Weights of a small GPT-style language model, trained from scratch on English Wikipedia: width 384.
Each number is 128 + 32 x the weight over its row's rms, rounded and kept within 0 to 255. Layers, rows and columns count from 0. Numbers have three digits each. The size before them is the row's rms in percent of the matrix's.

# up: layer 9 MLP up, 1536x384, rms 0.142, rows 1138-1162, columns 256-383
# down: layer 9 MLP down (transposed), 1536x384, rms 0.113, rows 1138-1161, columns 256-383
up1138 108:116141156119125129130180109107095124111107152116145109113108099108079184119140128126136191075131101122179131130136174106076153087109140109186100202095141088105078124133135125120167137163068145122142110169119106095142094074119132104139083128122145151166101126148166104149152063159110136093173118145102115057127117106106131118096147117159129115165140136160070146140117107144077111121097
down1138 102:111157109140145089114101161174198143143140134123165154146122106159171119154071123181145111132181104144132153082144126123184153114100123138150143058143089079168099102129131100162088156121096094194100128116122131133164098115132127128149129115176102077142125114177087203147117186152138165128165128081163189100088135133154104110117124088143155147140099139111123122141097132102129149127114
up1139 116:119077128165098064066123123050118108081079147110103089112143087119149135126141082129141074171132159134163109116160091079149132146156146078154134129161157165123011071101139083082165043111145140113099109119117116032156136097139089173096175104195098118146157110131174077122122101132133162166167147110117103100115181143160181132131124090144135123090143124119166189149092121129167118124141
down1139 127:136124142121053132130123121130079094122180154155106125165092059122087189141166162091099144121125142104126079105125141096159136141140196129144145113160139159151053091165095094113116118123107144126112107162158127049122193052128060135166146122182104131129100120203155146114100160149151146114134144109091131181116120132185098137135185107134129154098125170124136150119080083145184114173122
up1140 110:114150147118138117123131153103137134119119096131149171116118140123120118103145103142119079126119150089043166170119103153111152130132157147062180143095142139105144158141080142087089054038124156160123138165179144103134139128147178128178156114141092118209119128149096143106140150131179056146110136127098087175137175134128062141117143097165160093156120127183162092132117091143178114108171
down1140 110:098136133146139090123114163139153139172114170102148149147142079140197196190132076119089093101127159106058134132127094147133145145120142118128082128119105127140113127108119131146127122176166118152099084015166142103132109131152123186149144123129103171113100098106093197102136121171126107160162121103101175164164125155076162127116083137148089121173161164078131091109177116171145092082154
up1141 106:146155164137159143178097184155151131078101124128155091129139083149177121115116152128098101185164180170149148171176137108150164123115097172097156173124159110161171092114170078082129135134101082167128146118116096125181130103113194180152175095180185111136074081110154140147137161149115153198115121112135102108142079111156137145082218171103065200123064109136132057148090099150138126094166
down1141 114:178144162102142127093115123124116143123121113184167153164056184162148145143140107148160105135202138145165117165130109124164123125094137192126179091097049148116178112133121061107114128149131057193152109126192137116132103140173136101110075139148159169097123171121113140129153150108106162138079227088133209101134167111077136098172208146152097125142052112090154145169142139167165206106128
up1142 099:118099153114169131120087143120117125110167121120171090122140154111120138114132160094092142116166128148151118135144207109140121167099125125190143128164152122096111098168189116117129086113162163164084168104086122106141140136124130147114113113165142093112147132138172174097132154165093049103199098116082050097135119131085136091148067157098094168111142091138158147116175110126165113156096
down1142 096:186095109059072120145121107127127164103101190120090086152126123186099138178130119126196119145139137102093150106092121105107134131109153126108083115140140100121134056104107129117151232170179148138110154098155184188112102132136199160092088204124114152156125109100096150157159135083120101157086188113079128080080076069158182170134117102155055142123086147136069152142159147135111158114114
up1143 092:163149098090162061098097140137120137161090148152146101154101134098177201115137108092105133114048097125163139120087162139146161176137224033134158113124125086172138126225121152132079092126106135115149116102157138141096151107151162187090118112176189148107134110099086101147123101131115073157088172164176067135098075160128157108157092114106142053129159129068150143150159087096140149135139
down1143 099:126110144099188137144124168144093145057122077117085146123145056157125127096139143120126074105095122102115155133133083168090101124095143131139101132112094091069143121144172160125121177151148067152127097143165090144131120129085125158188201128147093174128161159146138127141170120149169104095157134118183159139134000176093132130143136113138086155104130161166107131131136125158083117154175
up1144 095:196153191161111109160170163131140070148160120112118184143139139160160113176138091099127164098196100087120140164128139129193124152167114105050101122165098191127103142131172157141164137167138140146123118122082085081170092118123111158138099162094127153169114091131205223165179090106153041119122182183137078128135102067151103147131162135140112076188091153134151132153177087175147126101138
down1144 096:175144150111131147169160141096089111155149137179188196085153136153123134133090088171149131098119125108157167118156083138061144122115087097129156145069142080142101132081141166174161154119095116154110099073146113119123126167118103145117122118137114051183088138148113085038127162146121148146110140120114072167104129090082103219227143157165097174148101127141144125145144158173154066121122
up1145 105:100150090079093118166088107164133114190083152105121164133121133112113117103173094102172115113126096137172201095176159109065168138111164120175121126118169185144123111166150135151163152144185081202116094149156124148095137133157111088108180123100090063156136168112190115172088143147141154094137128232130136200098162130188120129132212128166099168164107110138153123183139123151123133106132
down1145 101:123153125194132133079154056121119170175101124155109031121136121157105097173116146111067135167162153154073183131174151115120113124144090154108163141170150147128116127160139177148058182116167154153108094121107128150139135141129144125118132095115194118168140133164087158136145127078122127181113129061159179146136093125154126120109136110149117080108185173140068135156132110076117164093153
up1146 113:110179071137081175140176104121037141144132154109159164139069098113163139091139174162131163159112156066177140037116068123148162116211146149116090201123161123150133067041085134074054118097081123155144138141042097066107092175115055110162109123113122138162108144092158105107103129130075128128135143122158095141149106195083106123094093130138149130114168084178144140113151200073133140092124
down1146 118:190081173143127099129111109120114176132082146170128086161132120130112141099192150082214143152139173118160114063115147113132163161147041191073177116154165150131120125103115119116078057122121127063109123144023149102162106112127101074129066127106085160100111081097206147164163164161081104134121140137148188085147119101077110145125132153084127183050097128126139119109143144075106145116097
up1147 101:115183143110125113092117178143158075146138133156125099124119117130167158142153129109068160129073128119133108182117126109099178176146115181099188168170140108145143109142165133079128099031096153074146139171097152157096131042093097083125051151104113126103140148141117143148120126096151134083162157098179096119148150111069123181128142134096167092097150105145167105173134127129132110117125
down1147 094:131131113143140106128111120093088178131116164129123124080092143147115143153151139137087142172115085117077079210106070190089148110157108133144110095064128103106210140150195196158106108076117090149145179123181184162143177120087167104108236141147118092127112138169162047110133100155170125139147175147178114118102094096074117140138093107132152109101066149162135183083151144051169106083137
up1148 093:100129123110144107111172125135152161115111143154123094181126154192134110116154117079101121106142122116114117192098135134127122175122167117102145107078091170109056109128126110104141118151143125146200165159118117092153191127138117100193104128128166155133182111092096048150158133140154152141131143112154158118148130120120132141129171164168114194107099169113121101080132123160163186163155
down1148 093:139179096187165136147067183133114112150114167125117113145140165130147124183177163142150138130099127152124156177152152114095144160119148122130080101109074155120118141146115161140082133091090157155166119223181137132107178143072118116111100123103075137166115135125123186107179112145156142152139141091134186102145144080127165135142112046113096132156070118215138133184155135153167125198144
up1149 092:155095172124137132162123188127171129107092115084086075120173090116118157117153166142195163181161154100105126106124110095179147099142109168112101129126146122132123152128114093147123137170162061074218139137074131145169197141140146157024154059136133150180206140097117125092125149187157149133153133206140108117185109100112150168112104119111132166146143148180128159177149159102156141141122
down1149 090:127167094115117132145071133083111164156134124193175163141138165152157119127088077119141124134162061142103048136201122169156166094103147091141104108123094155115131173115145094133112124148096077083144151167138158134107055061119131136170062191165148105146068150149100147134150145088173183123071138091118128196204087143148139155176166098119111138133124128117169133109083100107121060156148
up1150 117:158105112120094135120148145082131127144094121138164130106137144099144195170133118174153126143122135047066126175169139136150072112089174151120150071135127129148156147170088146151153150115133117104119108121113149178091136081133073143115122098067190142147124146170139144135153180106147053144179127074103117198084140112154109150110131135153141073158212143062083172087200109126121188090160
down1150 136:107120121123087123141154146100160127110021155111139157101158157118154146145145096132141149153179132085101095169131119158139128066093157132122100067148147132178086163109095165136130118160121123254173113079139075129110165134125110125123131112135128132132102152172145144126159166105155151104165100074072170140104175081098143146113147150172125070086156161106144127137140144151137188104150
up1151 100:140149152171140116147154106144135131118071072087062132132141134057110070188147098110152138143145176127086151106155172153057101146119103113144072150101187077169147088178103111079182068093182125165176132074054109137145128136142162129113172110134100118120161088079092079126147090161094156170110134138124109117101139110125101110122148096130148180136131106177094125122133092121070125130083
down1151 104:116110127125109065114131126101089108149122122153096112159132129144116123127186101125093153158169087122110108144141069152186135139203181162134118134108088092120111159131153159147131150140143153209072126068105079102124100171083082121109126144113064149162165141104131139097085150110139108078121143120076128132108100076160128159137167142106140087122132163146117166164160117098115084107100
up1152 113:192125154094150096132165170102133099060148049134112137156109077162077077133147120123157112063081158094164128110166074134145112164139124063104065108161117075091150095134184145114086097128129080104121132054113098037139133138161135106159135158122167148132123091151121114122150146157093135092112132158120127134119157155089158117121029084127114205073158139138092148155149136098164200144119
down1152 112:147136153103057113126147144215120129141144114159099170122121121101150099141168175120119155052100141158124149125157141091154082126116139111091089196099139098084090171120156133135029187073116104127086145080126121151145170102124089165126107159122137151141169145140137121128067151125121158043147124174129154084107130178155104114115159082140099217082136195103105161097132124122175120155125
up1153 102:131082108051102118146173066135161123113137173197102173131163128136162114146037143159120136105047137142108159110082129112137113084128139126123158163199129178133080122088130163076147078096125135100145142166152091219123101136113122106140213135173165128118125175125099165163166118102101142128098119156117077166091184161149141120096154129175189177151123134140151122146177091117113154119146
down1153 109:137112095159115129161100139096133130103144113083107130131129149137174124108171193170108093128123167139109135099132065134128126142115176126140125090145084110122105116093140189166150056115084109147073141139131156123138162039181154157092107170139073107115117144127143104114072125128148138087113096042124113099182059117135075067181108120198112103101128145153137159111158153167114159124125
up1154 112:161130116137136118169134156092187123117122111089141160136110111191186157121091129073098162126175127122089187130159145149147123092077123131108131154108143135061111101113096095132100173079114135109154121165140179123177152099158152141138130119202116161063141127144155166155111102134132143124111135124138127063124158152121139173156130172100107097084162098150148129149097170148101091097108
down1154 121:146045189080131152145181166142121116116190112118076133153172125086148168161122067064164132113247162120181121093125092092109130096178116040109115143115141138176101130159061106106108174121115130255120053185203085144128130120158191107158110119195192170085129144166112159155141188138165149111073133104132131123111134130103124161144161118130158140151135162096098090175106114146120082138159
up1155 099:120091143085079123136133195122103110157123156178183155183165090113151124130099106185108122146143107103089091101119142097156103061171126158103094123085114141105060149143111130128092138111069184154113097157159125133132079093107165116106158095141083124120137140119193167181162102159084107106123131146181110112117121056112107099097125171160099079121144127228119121141159136116154168139137
down1155 096:089041067087164137160141143132113167144192185156111105120132121134157116080153055104132102138121162151123145115129115104125122198108094142153160122151121161124148110123161172090108157146114125216093122046136127127153083128110131145099118097120216132130077077123115139159098161135116059103049110149120166123101152186122120184168094152131161175114120117135153157088134083130111139120160
up1156 098:133125138100108119177134149106137185125118104134179072101144151136153108143138139121169116114148169168127125135150139093189135129109055152209174158178180081125084082126109099085102171072137145133128149128193133134180139077126108175096113108163126097103125076103133142124132130122100079111068115135171132147078117213056170090147105144176124145142126130160111130107174153121108152143155
down1156 108:089090085150157158089107196128102035129114148126112116111087141172118107127107115162113116172079161107106154187142154097159123095124101124115143161117154083140134112152085071127115150125126134240171178132142135107060120121121118184139207144099102116111101063088165121093146148125131105145067126163150175111106093153222107158120170146167085123110110137121132119073119130138138122132166
up1157 094:176171084126110102108186132094169175144173087138102079098103109101130134110098065166113189157099112141121083105132081102133114155101081151134118162095092052091130120127138116078142150139109165073153111120094084145110118202189114103043126128192151133069132113136198099135121114123111078113140179118094127147084121122143088141153130122100105150077157135131109092105154054102166094096141
down1157 104:079107104122134134127221069166158140120147118152118148088077113155096108181070102157186122078078112111112116114128103131110127116108080153165126123116128153183169144153107097087095179174148103155101164137159166157097110111149109132137106162139115157165201190107162146145124142129175156110103157120136143155191127110134084094118160172076138105083101157139121142189123153192063172123153
up1158 094:103077112100140180146109104073133108095129171177182128171181102103138092140161143113101143153135186084103072171122130109125143166151111102167141147144130087128103104124172134094130125137166096112124159134153105098162098136137173106102143150098153122194050186145152148095187160172162132139160054129169136142147072159072158166150109118128113170141085108127108110135133129134120139139136
down1158 100:122075094130134166120150126086086106116171084143162137149182108094103126168119079131104172086178061194102139130124146142124135123110155114189064116139158186109159097105110133070123159117112103130156209169210100135153114189112148174115161141085170135118119108083135106109213112130081101126098098141101227139079071088126151134113157118121146121112122095122147100159146163133086139146173
up1159 103:128113150090110116096159136103157127138084128134117124070103084133177145136116117139122073146136142107143122113066133138095117128114123135086150078129097139155137085145133168151095152131083140078148164159163138116090135064156135083120152095151158142111103088124149136127122187160118131181131141155100101135105104077086165104059099146126135083159131133164139100089125030132118139116093
down1159 101:127179147092118140146109135130126110224090128116125098085123107125163155152124159124173082135141148077084158115112114145123107157036153143100106101082156100149124093106124149144113192177116105172171140114147139146074120086150079122214130037115178163131082105134113118165168112109127144118090093164084127115136118113151134073075093125141159080146116146155087124152173123115143086122128
up1160 110:131121114134144074102101141131112141113120161064130092155138099115164141074156152058094110131149177101086135053160138130142114111160155137140144148058139140122117124117094075154099068150130159178139132172213179160130189129096163084149110142120156152176099097141141128101206121148080131146112129070128083199116100084147126148158069129120127097116089137061127134102147117117071134140154
down1160 106:149214115210125115114079097123136114109091120111125114133142130165127140202080168093075158161093107086118122135135129108126145140126150043139155127103103138113102138141131125138122095098038058117083138165113147088159147177150107086095107099122118199125092113117115107101168151105093123124103077149154185191104148150142150153181150151148132119115100080125178089170128110124132126117149
up1161 112:117138139078179091118136202130089129095146098141161143132116126135132112136081113158145094149095140128111126062088103169038091127149129161133160071079155148086137166114085227122131180147158102060134114129108151084119148099116153107132159106127145057166047148113172146152154092158112147171134077127177160112111170089095137108092146162134123130146162147164101122113144138150074079177124
down1161 113:111170110094158102138118205098103124152172133138187133117117158113157180124100084107115114091123138110126123133150133139138104111118115153172149088125124074175107089093125164120123127115078131090145103180157168125165099122079153131147134151137203127125104162112082167132152123131101145120084080069161141155138055090103165133084171111160097155139098170173161122107161146158134029222133
up1162 097:161111135155096137168086095117144099126109101099097111166155118161126159122108105217099127097137094119087168115129144180152197142126089124081098195082095147049175101122132109109099114113131194131144123220121133106119087124129136110133118171104085090182192099120106133142107127149190120105103084143088100129148102192077098120134093078111109078119132187075128155089135124172147093148151